config.yaml
num_hidden_layers: 16
hidden_size: 320
num_attention_heads: 4
num_key_value_heads: 4
head_dim: 64
intermediate_size: 640
vocab_size: 8192
hidden_act: "gelu"
norm: "layernorm"
norm_place: "pre"
norm_eps: 1e-06
positions: "alibi"
qk_norm: false
attn_scale: 0.125
bias: "all"
tie_word_embeddings: true
parallel_block: false
init: "normal"
init_std_qkv: 0.0203
init_std_o: 0.00402
init_std_up: 0.0203
init_std_down: 0.00254
optimizer: "muon_variant"
learning_rate: 0.00897
lr_mult_o: 2.0
lr_mult_down: 1.5
beta1: 0.95
lr_head: 0.00573
max_grad_norm: 0.5
warmup_steps: 200
schedule: "wsd"
decay_fraction: 0.607
decay_shape: "linear"
final_lr_fraction: 0.0
batch_tokens: 32768
max_seq_len: 384
doc_mask: true
train_tokens: 296300000
max_steps: 9043
dataset: "wikipedia_en"
Each number is 500 + 40 x the weight over its row's rms, rounded and kept within 0 to 999. Layers, rows and columns count from 0. Numbers have three digits each. The size before them is the row's rms in percent of the matrix's.

# layer 9 MLP down (transposed), 640x320, rms 0.197, rows 373-416, columns 160-319
098:542532550488528485503411529491505493500513532526495467540601537557500463573520510494505411483510551492479479499482441507517604442520478420449481496464537482529490449516479503516530483545471505479457486468440502516496450516492510513482520539485483483504482533428498496519613492495534396497502500466434473446495510548494527465472525581446504509538508470548445567507553525463513498526482494489503544452514534559551545445490501518494515511533481467454591456489480493474464485515481494
102:524512521440525564508552497466398495485532489461497456533477469503474457544505527495552550503499595577509462483468549535509493467518446553520584525542487468511510581417527512476516438422493431451535549490474477543456566500498561482571529496474530527488446512495464539498460495580477463495492525447548514520534418577459422478535472514480475514565488541500504553467507547425485503450473475480470570497385524436458478537571484527448574557459602503469425493538473500500509531490488473
093:433419484502494496524486479529481578497559549487523511449445518503459467452510489445540539492490520486519490546515451541508503439496568511442487549501463578464461506523529497511507549499530487476481511552545516532528424506491433473550493528509528540527550533526448467535467485538455567494549434457483506504589487480629606532455512547565467486528517463480454466510494460533533490510506478495455488528417612465454556518546453480516458503552489458513470453476451501511472568492467519
101:509492463524475514475460516517523424490558493511481513488479456490612493536475414527519462500491455530515515520514543459476545541505496535553498405521443509459515518483484543571473547450499503464483503510500458485469428511451485461473448469494535527531469491498514532526501511498501474492457517515615496458482513516563433438434473523500479463536528550499439430567529462544533506524584551525564597565521444568516523514557478512454398531504398537454459514585470545469502489502528518
097:516537529505498422512528601553515437511482541490515485562518468374412521526487523441434507567450561546524510563493488466575486475456509484537501529527488512483474512453572496476476477404491480571541496512463489605529497447462555517511584490466486474541585504497509533492500456480483544546507525519446476437456591607493486472538520537502569493539547577511498557489462452511491453463545526458519562506498468428547515539472536422510519523509490487488494490509530479452458477469513473
097:531526473480471504547531496465479490483525526474551504500529521521545420485521458458483580504433513573453549473439498494441523499542537567464536465503455445558523438511492511514541480446476586479485570458510473525492528471515575498506461504518451474478610495538496602543483447520509484499533523439536433576478540491514522479475467417521530536483491458430484501420538459448506467499478458513558536546535487503450528466491540441471610552521525536464524500458526486562475507487493469
092:492494506478509465481553487480527537538521558521577499527576521502480535529563474551478421533459485449533537486488424501512525487474499509470499536495510490501542499438500450543521427436538524538576506504463530502513438483450504450464390464522479493480506497571469481526517465551461543499421542470544523452508584515541485516452539445531483533537500438400533457457446591523507468495515540518415449501523494509494518467513559504492492432505498477491442411489517567502559509432482519
098:536465508526485504503509488510413524538465451525503569512458533456480524487518506487500451559473451445464467466468558493447517403514528507467500458490519533495566484459562577544491475472486553527464470527465538466436539505509540458564521547539467494566421543540439479516482548506480521515552461482538463490492485626504498469523605602502535425531486453596508591507474510514481547523508619541444493449456488501443509548412474524480469477509527537587523504481499530474481476507512506
095:457442449521450505537522553537482506469569545484472535577456507489570568535486486518491547502535448483455476448393560468444478504476485490532545612478534464479454441508568500494408485541529493493518462496513469427455502539483552499517566453484464487506524503519510489517555503512479469504507473510515493560560542449569420568538472489423483518474473458485468542525425524494492531543521540510456522494547566481568516504500543498467585475525499504511551522469496528447467499446484511
102:450482480475487450528521462508476498441501474501532489488485572527527527437461507472565500502586586470573468488495478483501539575454475502529534470479536504470486470543463487429470548520452556398587516526485496493526467610451484503508479479446562540495548483494565501482444490567499508556485509526500463551538476553551536488496535540441513504508495574410554471466532485552500506459517514524535516455499532483507534477457480555499507564552567483532543439550499474534583452436451452
101:529516509542500439506498513549560533434466415500478459497544478498498465465445473512426518538476481489578500536522465560471476549543525464513496474505515460530544483574558455529512506506529372513498554466545562509537473478456475497530442555450522489553433473529474578439481553456496500518498481481520464509509502458489553384483487532521527499441571490448526525454473607467539448547491514547457512470489484553505447547538566485453508489492503482530467538468486433559475538420529453
104:480499497467555533516479521423445497461491491584453463483523555493504536556492484499503486465482518535530491515461478468499494492501492528505486410561535448462424536493502413410528598490533479494452443446527523545547495527502456520514449475569503429515464479521534509502512465547443544591507513508518522509508478463474474416516555474412556482480466475467565485467503499481459537527530535540518519432475449511545453429490476440611433523519556538468480496454510502463513437509485527
098:482540462559494491485562489473476451452476490533515515487471489483549549571450511528511589460535469566457504464447532580504425480544532463484568539534466502536472454544488475469554459501486412539438501403519521527451454466420581493532518525519511476449497474470496378495498447530512463509548471468450470561522529508468568441435471538506510500536496522485505442587481438481482477607498454475460525516494554488455496499447429487518568490513467459549515497466490539497452516493489470
103:442438533498450520501550485474488455527509498411475515552486466533523512581485525488422441564509537466551545512433539585512519504507511475521537484500543513525545475497564520434500468501519457517505480488519529509553476476588461513483528500590509511447518487527444511536517482488522489540519571483499528437481480490502461470434479494494547378517470518466525462528495463521560408482557408500471511494483496502503540527443506543519536574517432520527529513481525532487545472456361487
099:436506486469521463559480480541481470482544543539474479499487463523518513482481493564497568517523485542496519463493498620537418481521459466421453435516484460548564524501498499511499493457431468424522473558463556435528519518488439537489561502520521537510520504483502540479524488511468463486457472503525468527515530468567460501426522437482517478490480442500501522564491542426482498365539424491520495485549474463474424506457444528552480484533477490495526518471441485528576446502510452
098:592549449509489479454513464505466461526505565550469481536502537496494458462468501545479509433559530549484475449503518516515570478544496505524537509470414488477444506527460484512477501517477521521417499437507557527512553488469520442454480455487510469424507421408489502467484520516415410511516464524510557487453508532502543457554461503570565456512471422493428543443516485429510571480509485425516501543514508589482385485547514463500499558581494505477501540511507470512444509546487474
104:503482516453453442511539521500501583517488556464488570509505486428482550554473458545519464553554417448553553466484447535544434529479540446484513496500532563517474524508465424507534463493547525500565427466452459476475443475488528511486455451552473497458493503511520492465506513555491506538550468560494522473486516598455499463540450531501511540554428500487480441477531465612521565547450478525512446446497504497488478510467472463517510552545514475435490480512498523465517461501530522
094:562447493500487548508435513492498493533532482477447454508475509464503486470476446484550479510514495461556541448540481494447540460488500482510491488482523524415408506519497501539475505421504479539518506521442545484540503512476509518514446491568512463552474538550541492469476393530480518540529523482460415511552390532543492491451491599487535443565503548535486459537533487565506562532493491536494486547480537457544431473455458535490445580488528533460516536493444485456515552461518541
103:545492566478454480472550430447494491442416550412556502446534493466518451484411477514474503498481492481489503536503515499496468456524494529403550577488553561498557574494537516402511517531482484503515513520449535480528491497478510616477503472545455484558558495600434504460532537500471451448458553473446520480453457525564594492493514492501491556550589511530447440536487451545517496564585431512504521509523496537544498495475514501498506511545497545493528447584537514573458479582510461
099:481428548457523512523426480467479476438547483538551455524487463428491516489541508440487533480467513531481541480533439483589472561509457486552537480496503545533551499483449511502546470541505580530455506431476511508462541521486476541476463553513601508563402472458595516405466478444537533504516466531527508500528413522495510573506492526504413526510483523558487486483485455544492517408567422520528489533478532518472438524549470485408540464479511492444511540545525525516460516461467488
092:491480470474448447626584508510528476482511547471454513494500501530414516493434546528500453490482494411512488499514502504510549505488547438486573434451527435505496548424486509517493534531548513534499506491481504427580508511529492541471473548551467431479531473610431527489584464520462514519529488500519411474513462573483478495483494572516478473527452458473487513448501523498548468461524487471463495471515514474499554477431437565411501503511504520463451493557485543480504518485443519
094:526567463551541454446426508508573513524507465459535521525515471437518527502485594459518568481468503445498464494510403480464496485526485469524449498506521504493541534459487509491502508514476491468568508480495498533528436531495549465435450506481455540490581472467527549535560470511519564606494411533471565518392423420562504487499443458496525482466471481589492446517540531590452438471464511478512515445528468471467512510489622490467504484491518545474535495460490533481432562477495413
103:477480449546560530472479506569485446487507482492511496431462474535523497510522529509563482476503556459566590570522492501557569517435509450524442523537493458514548467459533445468510472505476527488570430470504493433487484523560467516490519473563487546514481436458492487508466496495608508428545500538548518524517560517475433545516513505536495521490500458469522454553510502481499597516517475530430479492516481492460451478526489529471516542428503560574489407501515522457495542530500447
092:496496471444482460482472445419513567515427559438439494480439510451514492462535585547471544542471476455572567520551526550487499479458463487529530570471522456488576520531478485539436533467548523499532550502503479514480498505550483584515450495452540500533503505529483461517532545454497544567420536459436529500515544518583502494550515503534491497529444462446449481446540431500541561521486475506512545557510525507510553506511484510509490509455526468414522451453509500468433451453520510
100:541505560549520504476527554500498539516594460569495436525513401468493446493477567545569485380559461496453538475476521502458439452487566557434492485532556470545552515542467510456471580487497460482623487549442512498544529537497455526445489529468474514453451523522438450387504557517518516526479559460563507463491473475485481482473499525473468490466512524519459496460502536414493475526486432446507513547438490510485485523478485498510448535534496441456436457466490509529605487482463526
095:484487496492477516449492528450527556478433580495487525462526531483522498520502505536515486504390519455532540523463555501563537496472453568521455509553509454540490468600410593518495450529465449517571511484500558501461551490516463544559539493478453543534451451438525479479501466531509489516501540489496451533528525391473516535491592483495499500497504424528518514563486540536574462526535536529450453485562490484542490464519489515511491496459517529431522519502410422440528372450424518
107:527480573522600520485496563508416554579463456479504492455464526438502480512506487533564495517507458497520529450494572437466499524573452579460495566493506496516517516506530451504536434444436474551545479472461514491485454548575547492500517482546510584507488455436524538462524499541481573535500544462500579478436527570467487397463402555461469509550438521545521508466496528551524504468574454558506461467445413451464497490387503508561528519498526447426543510548492449493498551475516475
098:498467538495450493535478464566484544519477565500479535517496457482479504481513473431514478481503465570480501453464594535504535524524438467531488436506525500504488506552500502504425521553500495484540513587523511546492540517460480462387512526482542521467535487477473535530440509474501527529580546486449504452559449485503504528508471540444544494562526471540462462487474451506469471523530473541516494439492474512517405443464537539493554472534470528572523449555501596525447467525469494
103:486490497550429552497465492460562475503533537501507485392520511500504517485483561506463520500459504560441543516505541566508473559501565469531502517537422531460492430579488477490465555512524499526558524503464480542500486463472557496504509478511539471529498513535389496452505519493448450495528549473532547520493545500481524472565501500505532520478440531453489502529549413532586528495455486516532481514502507532495453456466394457478565506482448541487469511497477494574439485485507537
098:460474532492536545467438469526445517477537522465503486554570496523508482535521565523508500544514511523526473521461477537542507522559471522509470505457515461531449478546473441521414526469548482492513494459576500541496423493537560511522390511527546483468482443464501499541507558515567471619428520471464504505580477498525416501518476456506474466507475463534513466494571536569570462527574466438482511522524532527481490498493484499449561558512533494505506483492528491591461450422505488
100:438514522495508481513482398519474498508497537542581478495523513609564418488510446519459473393426460598539480437527506525464531441511480514505520433540501471507544458553561480484538469431590442491536535474539512492543538505520511494473479494559548554510533495492549536468459513480490416454430512532509479512564514525504522469493511495466456467507475448441529522544517500450488561508516554541464539564436502506526472517530528498509564455519444462492448487461506492433540503533535491
093:498515546491508433443541498534506496423528554531506533499482515485474504416395463538435510516569500376497528488470471510512463460400478452505460535498487538499501550526445525515487477556476485505523507445452445499514522421510510546461490482469538506483529489544556470502436495433447478440542487501608528590495460529469430464520492425572514544464466463516535458560479563490528536571484413551553543469543478499503547467480497499514465500474421533437483545552506506501543459472489556
100:559418474521500567447480462510521484530510542446532508506501547554540455449503535548542554530518471475530540483511481530462566446501530508486505441497443428479545482479481543491503493455483474523546507518466482569453467565537495476465419524551444454510444509503475486535453476501569526498498464493529533522567515534557527461538516488582531486452494515506565551497494520530525488566454458469404469530486532485472499503540482453529495436546494458472520477554504394490524408474528494
108:563504481497438473539445568487525464516485536468477488461368475464514520480477460479538517444528495501461413540604461409508475481520541469444499477479509515556470481578541448462545451520506494531538579514417530468566486510534493522514482474532504507494488523480615459453531444535469475555475482500462501504426511489531563545562449510523462481494550507559490510475517463481450565428505527442591555505467520542534490505567518426484450528490490543464444453449460516506588548434559423
106:501557525550480450471499484517443500492637465503454474533460506503482526516466469501493496493483499468490456493500422573552522459502487433497524501465598496532560443476510575586476529419513500476482599521525544488473531536498468491531485493553514488476414502491536499445568472531450484545447519445518566456502439464474455473483565487526486515541512493376524503480561534486594470466503494491526535524478476471460495508568461523469518553530561475508496423524483429542464460470527591
097:550619536418594531512492474496430477434506560498473446457534535516519596497502470565508534508471545601492469441500499492479469490513575515503570546530491491553505516512424501450463520452432553447507498449490534464478513550539507571512567440472512534527543532538472476570522520479442503492464538423424430467425499472530469482452594502505464488491483539534568486528482501515527496523489485512457449508478468420530480511539565553529489520491587499520531436474437433493428480479522465
104:552501512541542443468533474463495465502439557512510456458447443508535513453586459510455565490511409587514561486492497564497470532474474439435489456518477493505539502461501506458538539545500542458517497433527493535482419528491522533549472466466493511494435464484461555479502554468428511499476557502540532500525553501534525503561466559574506527410468407527540441563529435407449535588515522543511487561536483440478442471526516495568462451544564451503451513519506455503507512490451600
104:515427456446512549522513449449502481518514535486520485489495458446529545563543521438459514514441425488549540517483542527491489485500509488529476556476570515477473513496466491516494500455558483453483571541527501490488519452488529465524471496524554476420557479485384509493471549541440614470441558514464549575466544512496483479510472495525510493426449501473510473464517495529506503476474436473486516476478536456489436499559430531601555510547465508496517482425448518531490449517576521
098:561462569552534493512502533460441546447465420474506515498498551476497457515566512491527487572540508541482533485518513495404394503413484492475486459505403509430470579478490483508520521507456522472565434502496470567483437542546482516581505464526459449512468481487475512523553512411499545469485503552474520492519510505522441505490525462509519480478557528533499544410470480492543537521558482512502469466523488453476492531467538498466504487471520522511487408445514518508533519411497435
100:502497503414453461453486510488472400529510543445477491469474444470474515504565532503558527459503504514520540549435513501400510463579463489586455517493484470475452464483483504478496453488474483542484538548493457547512508470550562516512529498468556515514501477519475484496503522480491439426404548498525520530449486504560537550478548510490481472510541469497439541520497482539485563538506521539552506466511442429498520453554435489495499489469435534583462557462515482506530447496523463
101:519502534441484495538494526520579539549467441519511486451449437546443516508565504553525515423424499469518504498563446535497569429518501528469492518518563434531469565463508486458560583563537492508513531530472472469505570485544506451552565479477527470502458506482528491467509543531479543533433488493478518426565537491489471508466558553503474499484482492570491409463489505524560533543460483443500512602520518525521542543553464409518526450530469549471537486510529463542514559538489444
105:478528564506490472481453510518433404550513579466512498484507432464453558603421547539545525577433552519500551529493512488459509487545481546438536461474528448514506459511459489500487473504490523491522508426498517464517431486465498551527512451556494512557501505522548526578466479538479560484479517484475509559520591501435474485505476496553440494545477479463458475482512571514545539436463436439466532452512517427516525484524470572441482533509508512527511489446501546506487469493541545
105:461413576516486437522498485501503514488509455498426546491546475496505530491485463531438453570512518545549508468402478472492432474474465555560414498476488494539509421468511491462500531496515584518471495469506520584424507472487502551467471512522597504536420524534545515527473506485467532477477497558508621473620440515477495499522491471459462482528481534387510456542469549394501519448446536515534499575522464528490467513475456565464496519511526545507546479469472472502481508448536504
100:546504480485559503496523441503500492533483495510501482528497488555507441463515537573472556476503500515545464448434546535511458516446457601590451523546519565522433506453492473465435542510491465423513446513458534419576578469484510491436544494524486535445471513518463415442556519469478491489563564490441461496554553439538518548551404513526508489491471424525516502518557587522510497468547520443463508518536506540488501512528538463566495518506558517519457449509486508503560515545521459
# layer 9 MLP up, 640x320, rms 0.172, rows 374-417, columns 160-319
104:500542506512474475532451552511492504522481485513577488605501535491472572481479483442526430554474530540431557460428455525491490509514536474461493523439555523474525509533456530446402514497500582464525567445496482509519491508513518436483497470519496484573543517460421556513483517560528557546510582488499486521492527529428477521473449484508567491531506452498504580516479490455492451540552567508438470479530468488521475476469496518509538469506479426557480441518483566467474510484505523
096:542531495488514482460531404549397475445514501504526531482477462500491453539574453544476425529547506514480499447508516530444484507543450510582532558474516531461511451528488521470543487512507537496494480517476513522556621555491441504453542495489533465491485472514522486490515492479496497550498485552515521495445500489534525546465565445495530507480563513538569497523516563543431460486499475466566442513483459487498453516531446499511474532499515505454509511520551517466471532448439538
106:482487462538484516538472564508505515510422490453511524525548487531441528556507489487479473541534446469481470513452587512555474543475529503550497536450526487509503571477423469504483452495512530519563538451434492452564521548464471490529456527519513517506548583548550470541370458508470580502471490417509479573529555565483478533505407476430518554515506600483443527453497506490452526543448487501490482499527555502563535495556537461490426449497529463472534543462482588500512515469501478
098:471489447476536523576448492490477548496496513493447466461601520510543538521532446445470532527541508525472508464413550469506507513497510511523525499504559447543504427523472544505526519525478533529484528473431476438555482599450487500490465471502472569576477484518548479478529541515587440529527457442488444610406492472563493444601499498455479465452518385566436423503493561582492465486504529535537469501558453460524470438489488471528425547510522466473529503519540552438468494534472479
098:483477491479542473450477518484541549503471447473520466579523428519428483530523531445531451549526478463483482447493449518488504605540529418572516488465436583488461494517524502467505421531474524458522413550494459396503506525484500521460532576463489457547473490507520486542442535429480427451469537534422547477419496494472547497505526487510457549567570523460548508533516438485523497535474482541479520484532429546498475507530462497470467529475471506464496534449523555560506480458437556
091:535510500494454586469501478463481441483561551476486552482407447557574430500481475539514516525519482591481478510411449460473523422495490515559549489493592515466469406477465535497474493478423503467475546549448543424501509526493501496502587464452499517625510511477588514489433485479562518520563501492501530483493446556473530509541481440458546522448506479524510490574524473522444499457531502503484557540491517509524498369479473484490500531523514503491481507497476482451417480469565443
091:576538502495583473436549478521551534502524503465507518529498513499549562470502503532529581512593525545499552528445441455539547522487528460497489464555498514435413483457478479504497501471502456468522500512517464532536449523436484537426539451409532432487511494406542478446495520531542496452483505545501506492470535462540519606510456403469500620482522436453525528444540507525524543490480446457526526563529549516548476461559527429549522558466543492487530492439488476507485521472493496
097:581530559455470534492554442517589466557495375486544537562463474505485501466520461558511495449471503445518451515543518586407504513477413549527497459518498466516505589445441440393486474492471533474500482513449448483426490478503453485489542532477572528514478405553491465480447538475484548549500533502496491482407508441507566513511496462493467511513502420507549519422492516416511450497541556499528532522458486464510501528557530469549417504506503521508507520510489503522555518504516511
099:458465447558380499510513461525540429524528442499516505522475494457498514398458516490542487430527578493527467423557485567490578503486483538461552493514548537476522527500444498502473561514506536497524524533476466475526516546502522408502518567518474458500506475507485548498419526497566554558476501430519509505576487487448484479562564507477458455544501513448577476538551555501496496448472446436464554472512515480511550576569486463542520566521458529551524584499509470530565472497442515
100:461522580540420494534544479459508598547532505495551512503454559524475458486445464537573560469528574495460452568555493480452489487516477532487617487462490545551507478496439487479485511517478492473481430523533436453603496514511494499544536567452512487506393485526511517465505472526558592425471487424541573576525443500407481495467538485526474533475539473552517490476524513463430506513425468497469559466499495491481489493509514490415548405469471527542571528501466571539552531509495455
095:485552538540499488487509545433474448479495531422553537539548467527509538502516459451526550566485496470496447416467447537532528536465481465526489478468477528519467447505499472554492417464496494437482445451411492524504476507502593470506471488542423573450499455538525456518560519455491453491466464553457547525486537522473495400494528543505525551509514456488443515498526491529432532573509548522586477510488514517581459465503513547442494504545586493479519483429498572456388373511539442
102:482442552531468472484487476485513472502498546494574473529522502549426495557518459469457445491505454478394521521487545509431468506535468567535499443422496516521478515541469565533378547589519530446525445479594513541520472512504549493496520390468433432505536544523473553507476523516499480491465559578503455435543519498487553534471558463515510547470548478488497517492537441518511599532592545465499440487522501502481540484452449502499470528505446498490519476546442471515486470505506482
100:502500518580499448551524546475415508496507480479557454592454523522483449531486444447457567465500487506468496467486463493532520502480383559515511428459520489426482489479516449503526487489494460570505503470582531460477528515580522450440532484558500478504550451507555496481548448531522581491553500453540495580479486464555450509479574464389538513493456484571506502505531570514456461440404552473520476481496493512560501483493470474520476461501490497517536543418496509502542511560563500
101:550509436552464550530537502451440536536517438477472527483509457463524485539528511484510576479482457463501475463451490498531532477476498532502501506557400482476406433476578488546545508521513496463519422601486508533589570523535467398468541476461554464483516493489527463482516409460486522516467534463483490542537524554584448473482507494468436543472491438502513508427429524544472413476590519549561516531498499536462555452540492555472484550541471475604519454515514519558465486488553444
097:497472458510515533487572493453471519512489501501453450521485518499481492469510487483565510527491556486436493500467507539418583543500527478499521548573516527563525485465515506525436548506494467426501475566482514504531425446487508535498509525516440540535581522456432462496535514453519462478482568494475450495458482425522508513540501473451488482407508430538518459494503480536565499565526464445538525600460486513504573541545536494457555455576477503539500468568483468533560510456510550
103:393449504616539487429547522462553457487556431526520476526515509527529486526524496478477549517513540444487566470485447501515522532538587506474534551543519528489544524556477562543435438498462502464577457495569492485484532492511517521515481473463572541467514560486498464485454526469572468480513472549455487473543492459444547443544434498456379518545549562515412428502489492440518525571553471469502529457506459507474543498498439520479525453503516488489478560424547507461509496520461528
095:554539503604378449583522497521583499474502491534496487523451520522493580489515484479421485498496515465529514498461558576443507470487489585550523510483478462439467531534537514481493505452531454398525467503496477472487471487512584492526493492467536571524522511496554427508478437461509483445474514510487472458506462491436571463553508460535518483563540519528573511499489486483518499471482511573495461467471469458487470486450466484479502465440522500504423504429536466535457478427493453
102:530513523485486422494465521508560548462452488464496508605552586496541504561427493481513569476526486548451506501503510490525530445556510455463500465475424537448476491514575501452427496545493405533464483553472464471582478508489481483474506551474493514523447510572480494486477561507502568515589563455485508488486489475580519449520481479516512532499524455477458491468551446508477553517538501577582389539501510518445515485565510486466543529515469572549471516469486449532548556501473471
097:503561459505544496490448485478540527531469473460474557430585461460528475539559525507481545553484433457512563535506378582535498499509541485493496513559537509523476489512572502504492510509504458454473476539545487446477480555561574545487414494520538493469479510523536509485597475508541471507516428427516534466551512448532582435579432532488512441428482511517505456517509466503536463477544490518458515588554486486548522564506546533489466489472494445509488510533520545438475577487565470
094:551492495501484517459444514566514573459487533475501531546529488448558531496559499490493517529529501506547470501448471477558526428502504498580492560538495568534485539519430569464479489577542482500578453518554507492469430480516492428506493495477596549491493561424479526485475444514575468526512537515483527479532483447529549488522425431512426471517499465506503574425447541442481542505486569518524488517409452464564503457541516510460504515469506479538517557476532473528500487438497462
096:457442551469486543462435506451548499527521524547482495535459564544568484540560461516510547513556504549541510482526493504484558428563461516572502490495436501568491509582436520508505509437556449500540491499399396474577495574460534527571501469506529491467453477555493470479511521526509465554602524506540508499579527468512515501503400509506519533406525496507478482488441516450440460506473460557489483547525452477581536590518509434560477479481526446530445512493522419454566492505542460
103:500412541436561500446507478593544514535521487477517459507493550479533521473456543569481488519509475512483528581517533479491465525528544572523484579542463487475509515501484511482535510532456445502453421557516514521480508448545452427456487556573480401528463407494540572478501505520517465485477594538473473515472522457499490516509556563560560499439495517480466488493431548448543538488556545552495476491454421568524496521541521514492491514519529546459515525451510512442439499462523477
096:509489538465533545535490445525471526543454557480499565563519497514429542536518545517505486533485530501487495488618462493492455536530553522512418507508465497521529485511504557486526462506455509479464534546486486519480494573467578454574410481456475435538446499505451473518493488510502523509482560491610424569579469469520491496447446431535519465615509514528498481486500525543486452430518505457478555534486482585523575466505461466502528541508548473512495533468580489455433462538514420
101:510490442495444483462508484539517468476584492544515540538511495490460551521555481549526483535490483498627514523492496557500503485431483472484462525442509602464527490551513489406528458560496609489482485522407484516454434484475466533488512581510567539479441533480471500486500510519446428459488481554480529468516469483574444489515507508523518510549524552545441500499479583510505507481468436457624498497543437552507497489492534483459545394483493541457524513508546437421480523508524500
093:467525484515470483581524536568506578590457451517490424530534520491497506482490581455513493479482544553465439472463430490444542399519479409464520534523428529446535445425581438515484498499447462549496507475559496474578502481463476532478507468492532513567555519551430500567547434524530509516513501560515485558407466484606523457496499470470497480505476502468482423523509542517524531503485462557530523612486499459450483536545462421457539531510551520487533474565524495527449553471531496
102:505509405543539500441515401513425535563529502463560475506485466451463504549553520497505496518510512522495463498522479503555495516481409488486501509546490468526482526431531475475547470545566523528555493507514470464503532574494417468471479547480400522454523467496483461481497485475499446506499505535491506490528509498525525480490530505523436548437498468515518545487584448504580478502506526482501531523469461485447502547510497536468492470571519538528512566408453452506465518549520585
098:554411576479551442518545471478473487446537480534542478502478585520472488491454502508469468424483530431479423539504495414493520511516580523501510558459426521501502482468498497507561436535529460487468569518520548512506541519513524563497477451515498532472492452473498436483524492515611521489466505514542463541487441501491483479484497436557533525476491622514505555500504402570556503471545525510489531482520462502458484498558486485500422442456588418527517595477488487492467471535522485
102:559512509463527470507517513463543566446573537496551485451518567505475546490479489499504598452487530354510501459551564425497473525574517502537472411426497589521532488448563510515494469479567513490526589532447455483493456543447509487558506454415484448534491497403501462521491491515486376451528529448502480514478538492521466564539521538487435415527525494458453470557528533489481380528480481520501518454572538558490508517513495490557450538532500496443558455483522530480492507495499447
102:504465528519425544440517563544548482543489455511528557489500425473459486483570464471504408478499458528531528521486503407538488520383427476491504506527427555522464545581499519502511486535471579536420463453524478551559502529501505516601493503460524451469487451524466549496557454478490477534529441452546495533490442525556492498569471504548490484488462493450447467502488535477466566460497533573510488487489491448482509527542519556497478495466512534460542541522508468492535446413568489
100:513491466523489500545576513507527446471520469497535463430503462486522472554544492452502532423437508462417507484517522582513511497509517545522524477507452543468469475511493464498541447476469409509513502472574552537588501499505544549546471418481495483574518534558442515469459438449498567495476494452460488516545431533529449464539458540457519432418553461433413493503553555542422451513540496539432531558485492478404440532566521394461535496531544560473448487453563517501482486474502507
098:437514527498519495518534520537480490470439455479535566486542469531517571485523542539460494509547490544477497438504472517468476559517521534523509567534504532547485521499465509512503518453482625494586510543451498504575511526501505468564461518523443542457472496465467545500524539401569532512451461542469491573543513506565529491469460508488481543530517462451498469521558509560487542489481549429366530443517525464517543460447493505478422505535550478461540485577508558469458454547445508
097:536420501447455485567502491539485533571515467519588436536496489556472519517478540440488520477448495433476493512461431507481565373536504516449510502453549481446527510502448531484527563488463443458525485474489484439480538543517531505476532503510486579560435548545472518467507539498459486529452514524516457417479615535513520446545462582479562534547519491512537481502457511465500519493514520418545441557489470501491503432501497486465485452525476532508443573544486459553486485566510503
103:522506524462514531460452511506507475492491475482470537505466515517494522482515531520518495515518575508528490480503484509443458516473462530506529570485456498536485440490575494498515536489540568476555478431458629570507541517573479463556456551530564530450519418451523518477539481468465450479528478503552558489500561459549473499543455562471513508578512452599533478505550525536530508509466466470486520459428514503522488550477466458494450490510404534473514483485573435495530508539574432
099:485514533535590397456516466555410533466563559535452528511505521531504524497525462511564542471548565462531516437438490522447457542482474512482544486472533516493449494515489564556515489559580467513532606494416554495527459525477516445502457494543594473471553493605529546509494474525588497465506560580543504470514430529507531481455562467527474477577508499489449505511512557492519475501507533506432429510473477498527539541532489445387476506507524520524601515498458471497467512458572519
099:567444483481507529425511437459487503544497500493461507555517468527516499403477445463525510489474466489455488508456446493526475453531504511536517466526552515552507493485526486556483507407508552539536534501477508565505630454405409567450476521483465509567457595489534477502533468474559467518477530566480519438483481537519571496498448583532580533462494496531452487448490538493551512555478508363535469564502462547553607482485441443489467525495612521496483472483477469542512520524530519
104:482564458436496486528521470601480468566561414508444596526516508545561542446487568497532466466520442546504543486553517498457428521482476475521515558452509558540547405534518492536511564524469509538488488528452447512467553489505458492477485622417507517504519528467473541501457462520553527470514474522487543519462500542533471439555512475449515494445489438484469522487531479541528507547530485546487452513504524529580510471489546462524484512464516523479441518495509590527492549497519484
097:581573537411534515511515528509459520537552471458554465502542509471450523468493414456520518514512514410483441532537474529542529455535482523513519493397491490506492542530461524561478505545461530513451515539563445501490569380553564506508538548448583448545499491511478488553474479511493549536524498497491531568528520493510505516467500495548531461448512418534547434526484476511481462494515507431553472423480527537505466496501437486570450529502430461509441556466515488488530461516522490
099:483457474542592576490495477451462491607501517518508605530495522469464519544499521516571478447457482429552528503555511587521573497428487509463453428444514518491489518480443531435503446456504475527493551451453545485564494472543446440541525599499470528551532551494485540484503528526507481502496508450562429422469561540512513419503465522497568547511483491457558503489543497478522429495519473490421521504468463448450556561513512450471520559493512389560549555500534499515411457528456521
102:452505504496458517524507482560484483497469512559483561522580494503457582437413457502565465550497448483484518479572520487455458598514497544510576494482520512510487466565584465519525502443493584529579545457509482456480457492516476414488476532514464494507499505490462516516457536454527519552491466498528466506510444471438525478498531511499423549528542504480479504527458517504578563493536503534437447490501520434576495524522522487518514533553526473512512537550412535468443488536440555
100:487525581482520433461446470534518519605428577534508441527488440508470479527467493411474477415456488542471502518508553504485478499492478526500488518478523483503525497502485520512581437509498463514531425529545494464528514482452512526500521437474523501438499457468489544472486418517470502499504495553519450558482523536548490535535476472518530434565535498501506487504484460551515428507459582475591415490444585487567510479566479498443475482524454460511489530517486473546511552469504512
097:469453456516546495473469471511535523482543484578527441552538494467453517475546481439518479473558543494521518467516535477522510574513589519514428460465576493521493453451505569480467520538538455598542529504465486482495483454570460519485437514493512525491502505491438504518540407498526503490518475563486453480482503471563549532476533537448538532444499434510476381460592504515555522515513448508517521453590595507466493455463468467481512521495538469524492524538408525557561519591501537
102:514543530560481490470435484527503571423507513522459491452571555512494438485503490499534561497530478480478477458524535585516501502457567508535541427551475489500573411486470503495515457558529501470431474491499502444533542476439468507578524502511525459511488438530530476574572435472520534500488490488563496553558481512572513542492472440598456482498493496439517512445560430477522487472487546517521511432472471464488573532572522466518523534490522555435474531499536493525470521458428460
102:487445503531541492489471503578485547478449504444491515488458472482500515546500467539549526551471495515454518493448424514479469525558535489511526511465510484510514469595542538463472523520487541547484476468505509456522561488504516465501454474460556460581460524510511514488498515495450419425577383557452474448385481473558516458510492525490484539477548463528480463505458535489534490495511417462503510500476468531488496480485479513548523443555517505592435537489432503458516542510426446
105:421473490502472567525505501490514505494536482457489549473563499491532504497548481516486454558551490443495447476452476491523497513503517502548494531513449446505515485504517503509520546485514525449454555525485440478517556523472409491473468490476468507513520597519494461451480468484423524476484514561567540466480559519633530501535469484524478526479477532418492598528602502454492501476469509576504554458422493499540512548579541469497540480525486561576472547441383465484571482489515498